Part of a small language model's weights.
Size: 8 layers, 2 heads of 32.
Architecture: RMSNorm before each block, no biases in attention or MLP, untied embeddings.
Training: a variant of SOAP for these matrices, 98M tokens, 5976 steps.
Each number is 50 + 12 x the weight over its row's rms, rounded and kept within 0 to 99. Layers, rows and columns count from 0. The size before them is the row's rms in percent of the matrix's.

# layer 5 attention query, 64x64, rms 0.0812, rows 0-50, columns 0-63
034:48 66 49 36 26 61 48 38 48 80 64 30 58 50 39 41 32 51 53 54 48 43 58 57 55 60 32 65 48 37 35 51 58 43 45 65 76 42 35 41 45 63 66 64 42 42 53 51 67 58 50 51 62 26 49 78 54 44 44 46 61 53 52 66
036:52 71 59 57 59 30 61 32 62 53 48 36 30 43 42 40 55 55 47 41 50 49 64 56 41 30 68 44 64 71 58 45 60 54 40 47 21 35 58 59 50 43 53 35 39 52 56 48 38 41 29 55 64 79 42 36 55 68 44 44 54 27 53 57
049:49 33 44 78 50 60 42 75 39 57 46 42 93 29 53 67 48 37 53 75 59 42 51 46 60 48 59 50 51 53 47 63 49 35 51 50 39 62 54 54 45 32 42 40 58 54 50 59 43 49 68 49 42 47 48 44 49 26 62 33 53 42 70 44
046:57 62 63 49 56 46 44 25 51 42 30 59 42 65 28 52 65 72 62 48 38 56 36 40 42 17 44 74 47 65 57 58 60 52 46 59 55 59 51 66 28 64 48 37 49 46 55 43 42 43 42 60 52 54 39 64 44 72 36 39 46 65 44 62
054:44 34 56 55 60 70 37 46 49 53 47 45 66 54 25 49 44 59 41 63 48 34 37 35 64 49 45 40 64 47 22 46 56 44 52 47 53 46 51 33 50 71 52 50 42 53 33 78 68 64 62 80 60 47 47 51 42 67 65 40 50 39 39 67
073:55 48 46 42 51 31 39 31 43 38 54 70 53 69 40 37 59 54 66 54 56 42 28 35 38 52 42 57 43 58 45 73 40 59 45 38 41 48 69 48 31 36 47 48 54 46 53 70 65 33 28 51 66 62 28 46 46 46 70 48 51 42 24 48
085:54 52 31 65 67 55 54 55 56 52 58 48 69 71 34 51 39 53 56 61 64 33 20 58 64 55 47 52 44 52 42 68 45 34 47 45 40 48 55 35 41 40 47 55 63 46 49 67 69 36 39 49 66 43 40 72 42 50 76 34 55 34 29 60
112:43 46 50 64 50 52 53 70 56 43 53 48 47 52 49 74 33 39 38 58 63 27 60 58 56 49 62 55 58 39 38 74 66 58 51 23 38 59 75 35 45 61 50 49 47 45 44 39 57 40 56 57 44 56 28 58 75 53 59 61 27 39 47 29
141:44 49 29 48 45 56 79 57 71 57 45 44 52 54 25 67 58 69 73 50 61 63 33 25 64 60 33 34 70 45 39 58 58 34 30 46 52 63 43 45 45 45 40 51 50 39 40 47 57 40 62 51 36 42 59 47 52 53 49 56 37 66 38 54
149:70 34 33 40 33 54 41 39 62 54 60 43 70 64 52 42 48 39 58 62 62 20 53 60 62 56 57 57 57 60 65 38 32 47 46 50 40 69 45 27 50 66 30 63 58 33 38 35 40 57 41 52 44 42 55 58 69 52 39 38 49 30 47 48
145:53 58 40 50 48 57 33 79 49 65 57 42 59 55 42 52 52 61 34 29 40 68 70 54 54 73 44 59 38 38 65 67 65 55 74 46 42 43 53 20 65 48 38 36 60 34 59 59 74 50 65 47 44 61 50 60 51 50 59 47 55 47 57 44
141:36 27 48 74 62 56 58 52 53 62 44 37 36 34 48 57 61 31 50 34 48 60 48 38 58 60 47 41 17 44 65 43 31 52 54 50 48 60 41 54 53 54 42 36 50 50 35 36 37 49 30 40 27 74 49 63 49 69 41 48 66 47 45 38
148:24 52 44 49 58 48 45 65 55 50 61 51 82 34 44 60 57 38 60 51 46 62 30 59 45 35 61 51 56 44 43 37 46 70 38 50 51 63 39 52 38 49 74 57 29 33 34 72 54 71 56 28 55 42 52 38 52 41 61 46 58 54 48 29
144:48 49 70 55 48 76 63 64 33 55 56 33 67 43 70 58 58 50 51 52 41 27 40 47 41 69 43 55 40 43 51 50 53 59 34 54 61 50 60 53 30 66 34 28 62 36 47 73 51 37 56 61 69 41 48 57 59 38 35 50 56 65 66 36
144:50 51 71 51 44 61 32 62 50 60 59 69 56 54 44 28 57 52 52 58 57 43 32 30 58 39 64 59 41 53 50 67 80 39 34 45 60 35 40 57 60 49 41 60 56 72 24 39 50 70 55 52 50 55 64 62 52 52 80 41 47 52 51 45
140:77 53 31 49 54 25 49 38 71 76 33 57 64 53 46 56 40 47 65 48 44 59 38 50 48 52 48 46 18 52 29 54 48 56 53 36 36 41 48 50 44 56 79 57 63 60 49 36 60 44 50 42 60 64 46 59 37 48 44 34 42 37 63 42
041:51 37 25 46 47 44 49 56 36 59 52 59 62 28 58 48 62 64 68 44 61 35 38 48 53 65 36 54 53 54 59 75 66 59 44 46 40 55 41 44 46 33 52 41 70 47 58 44 29 30 68 60 26 40 39 22 44 63 46 33 50 59 49 48
038:45 66 47 51 44 76 63 58 71 49 40 44 41 64 37 44 50 41 41 38 60 51 61 50 51 67 47 46 46 46 44 28 38 43 56 31 61 53 60 43 71 55 59 62 42 54 58 66 66 61 52 49 69 49 45 87 51 21 49 69 66 50 50 56
041:64 46 67 41 59 39 52 68 49 28 45 71 51 48 53 52 48 79 61 62 32 55 32 40 44 30 36 63 58 48 55 64 63 57 44 56 46 58 33 52 36 47 41 47 53 40 60 42 30 31 78 57 46 45 34 36 52 50 67 27 43 45 53 51
041:61 19 40 48 39 62 60 39 49 39 33 36 45 64 49 31 69 40 44 41 60 45 56 48 33 63 37 37 65 73 46 54 26 48 59 57 61 56 59 32 55 50 53 64 28 44 48 66 50 39 49 57 60 41 31 48 45 61 54 56 70 48 36 68
060:39 48 62 43 44 49 50 61 43 48 47 49 38 46 53 40 56 38 35 32 39 78 60 54 44 70 56 45 61 63 50 35 45 59 59 37 52 56 48 43 84 66 56 42 50 41 55 30 31 48 64 67 50 51 79 38 55 21 48 56 42 56 52 34
059:44 60 54 50 62 53 48 54 64 41 62 32 42 47 53 27 33 42 23 38 27 47 42 65 58 69 52 27 46 50 57 21 41 31 40 61 59 35 47 40 65 49 42 65 52 53 51 62 72 49 35 43 50 46 62 56 33 50 40 45 41 48 47 69
109:50 54 57 65 41 56 64 64 54 77 46 42 35 27 65 66 51 41 39 64 64 62 67 53 48 36 58 38 50 38 62 33 62 38 49 60 57 45 34 38 59 53 43 61 45 48 46 33 63 49 63 51 39 29 63 45 62 58 35 46 41 67 79 54
122:40 54 70 66 67 45 44 56 47 55 53 52 51 64 43 38 67 37 49 44 28 38 28 42 50 29 45 25 53 60 49 39 46 37 38 69 56 40 58 56 74 65 44 63 54 54 58 65 81 31 41 48 41 43 55 40 35 44 34 53 37 52 46 46
141:42 43 44 65 43 49 60 60 43 46 63 29 59 68 57 74 52 49 63 42 47 34 49 76 57 37 63 81 47 49 42 69 63 46 31 55 41 52 47 35 55 44 46 47 73 62 35 48 55 41 50 23 52 47 35 38 43 41 51 36 49 72 45 52
125:65 57 53 65 59 50 27 41 37 46 40 50 47 61 42 56 59 85 60 19 53 40 40 46 46 55 50 43 60 71 72 43 32 48 51 57 67 43 52 49 32 50 61 53 48 38 26 47 45 51 59 22 58 43 33 45 57 43 49 44 64 54 59 61
154:43 35 39 70 27 63 53 70 42 64 46 73 46 38 48 32 30 58 38 37 46 55 43 48 43 62 50 64 61 51 49 49 42 71 52 30 37 64 41 60 42 55 45 87 48 42 52 56 52 30 54 45 60 55 52 67 37 49 35 54 35 54 43 58
149:58 49 39 48 49 69 68 34 35 19 58 55 50 38 46 46 38 37 53 35 65 49 59 42 32 82 37 48 40 46 51 45 60 60 46 72 52 27 40 49 42 48 62 46 66 69 47 55 63 43 55 33 47 41 33 35 45 37 56 54 47 40 34 42
153:68 66 63 55 67 50 61 48 55 29 48 47 70 38 37 31 62 58 28 41 72 58 46 70 58 57 69 57 36 46 33 51 42 49 39 55 50 76 77 55 57 41 52 41 56 37 47 37 44 37 43 59 50 42 55 56 40 54 77 47 43 47 54 52
144:72 45 56 42 41 50 53 59 43 54 56 40 67 58 44 44 61 65 44 43 44 34 36 34 21 42 49 52 43 65 52 64 59 49 65 62 33 59 43 57 51 42 46 51 32 40 68 63 64 52 60 48 06 66 43 38 47 69 55 43 46 34 55 49
143:36 57 54 45 40 78 47 29 50 63 67 55 62 51 49 59 41 39 47 50 29 53 53 56 55 54 40 22 53 47 51 79 27 37 55 45 45 48 61 55 60 60 53 50 55 53 27 55 55 46 43 38 59 58 42 32 53 82 66 67 38 49 48 66
144:44 48 64 73 50 42 56 35 52 37 76 47 48 62 44 56 48 58 57 51 44 57 43 39 32 52 58 30 57 59 55 39 57 41 65 44 50 50 61 36 64 47 48 47 74 29 66 51 45 49 48 30 60 56 73 46 36 50 55 37 38 29 51 13
080:59 60 50 48 69 60 63 44 48 55 43 58 54 60 72 50 64 41 41 42 43 29 44 70 55 56 49 31 48 62 43 28 46 19 44 46 42 55 30 51 64 44 38 64 57 58 56 42 78 34 35 60 56 46 36 64 30 42 37 53 47 62 56 65
080:51 39 59 34 54 43 50 59 56 29 64 68 68 48 48 50 58 64 31 72 61 70 41 50 36 40 48 33 49 22 46 42 41 51 56 41 40 45 49 43 46 47 44 45 54 34 41 41 51 51 80 32 56 70 33 69 46 50 54 44 45 35 28 41
071:47 66 58 47 68 54 34 58 47 53 39 54 23 65 60 40 63 56 40 49 38 38 44 51 48 36 37 33 27 48 48 60 49 42 57 46 40 38 60 60 39 30 50 62 54 46 75 40 51 24 47 47 39 58 32 49 20 31 45 44 53 34 40 57
080:56 50 60 57 49 35 56 52 56 41 78 65 58 60 55 31 45 60 40 40 70 50 52 67 60 38 38 64 51 53 45 74 56 55 35 61 41 67 37 38 35 72 38 43 62 66 55 53 34 30 29 43 48 57 43 69 44 56 54 37 51 28 51 38
080:46 26 60 44 42 54 57 64 61 40 30 57 44 45 23 50 37 29 53 62 61 38 61 42 50 64 58 54 47 26 48 60 37 59 41 42 38 73 38 63 59 54 56 47 49 33 40 64 32 67 63 56 50 54 56 45 80 41 48 43 58 34 59 37
074:51 46 61 62 51 45 60 47 56 48 41 39 28 60 44 49 75 49 62 40 66 30 38 58 54 34 49 67 35 39 60 59 40 37 38 78 32 57 38 52 61 56 65 63 61 32 64 46 40 35 48 45 49 53 40 62 25 41 44 48 71 59 56 67
095:42 61 63 37 60 51 51 40 54 49 65 71 59 42 51 54 64 70 44 48 39 46 43 64 43 64 38 55 56 46 40 66 27 46 64 75 60 53 44 56 57 46 48 52 58 45 59 56 72 44 35 39 46 41 15 30 33 51 48 39 41 56 37 78
104:70 50 44 66 64 58 49 62 36 39 60 36 44 61 58 44 59 54 61 50 51 39 53 75 38 47 44 38 63 54 47 43 58 32 49 55 43 41 57 67 47 39 41 56 53 48 68 64 71 16 33 54 53 46 26 41 20 51 54 43 42 62 45 65
090:30 40 33 54 53 47 55 21 61 53 57 51 36 56 33 45 44 49 51 58 52 55 66 58 39 36 42 48 48 45 61 68 56 53 41 26 28 51 37 76 55 22 54 46 40 62 37 65 32 32 51 47 53 57 34 48 68 62 57 68 51 38 50 46
084:72 52 49 73 49 56 40 41 66 36 47 42 60 64 46 29 65 52 47 50 54 58 57 56 48 56 15 43 43 47 54 36 57 48 46 25 54 62 35 29 52 56 63 39 50 12 42 51 48 44 29 40 49 35 54 54 51 35 43 51 44 61 56 59
082:59 51 60 52 34 45 58 24 54 41 29 46 70 60 59 60 42 33 60 35 50 50 54 45 37 60 58 38 45 57 47 51 64 48 23 49 55 46 64 57 52 66 58 44 50 53 39 72 50 42 55 40 31 46 54 25 49 75 45 34 23 60 69 45
084:46 43 57 51 56 42 65 43 26 73 52 52 45 53 49 53 49 47 25 48 51 52 59 63 49 45 58 36 78 76 38 57 45 30 41 45 37 45 53 40 38 59 36 20 39 43 55 58 50 41 44 44 38 44 27 73 58 24 53 39 42 53 49 51
091:48 62 70 54 52 62 43 48 78 60 57 34 36 43 57 54 21 42 56 72 52 52 45 35 45 73 51 46 31 59 28 61 64 61 64 46 39 52 26 45 48 48 48 30 51 57 59 44 54 54 46 36 54 50 41 42 67 30 37 64 60 61 51 38
080:45 46 47 32 67 36 52 53 43 59 47 67 42 73 45 66 33 53 36 75 52 56 42 26 55 59 36 52 46 47 70 32 63 49 43 52 57 49 19 50 59 53 50 40 49 47 39 62 69 38 62 44 49 41 47 56 24 56 70 69 41 45 44 39
095:63 60 47 58 54 52 36 62 44 31 73 66 31 65 33 53 50 42 56 72 61 52 62 41 46 59 77 44 46 54 63 55 41 41 58 55 49 66 74 33 61 45 33 43 48 26 54 50 54 37 72 43 68 44 52 37 63 49 34 55 33 54 50 48
086:31 62 34 73 69 57 52 68 43 53 66 53 52 48 55 44 67 57 53 77 53 36 46 56 35 62 49 59 62 38 36 56 55 62 46 52 51 37 64 56 63 45 62 42 37 35 41 42 40 72 54 63 37 62 52 41 47 74 36 52 48 54 79 60
093:37 42 64 48 26 35 45 35 64 53 40 57 51 35 38 55 25 68 42 55 67 61 35 51 48 50 59 72 52 47 55 63 50 69 67 38 51 39 56 39 41 56 66 41 32 48 50 65 20 61 67 43 56 52 63 45 62 63 54 36 42 35 50 45
094:33 35 63 32 49 53 39 58 60 38 53 58 69 25 50 74 45 51 40 46 49 62 46 50 45 43 50 53 62 42 63 54 70 76 25 24 37 57 45 51 59 54 48 39 45 51 51 54 34 62 63 66 39 53 64 31 76 51 48 45 54 44 51 37
084:60 65 49 55 63 56 68 53 38 45 53 60 57 72 39 59 64 49 48 39 50 37 54 63 59 58 56 50 67 57 52 64 42 37 52 49 60 38 66 45 62 41 32 61 69 49 53 48 89 36 23 45 47 43 47 59 51 41 46 36 73 61 72 59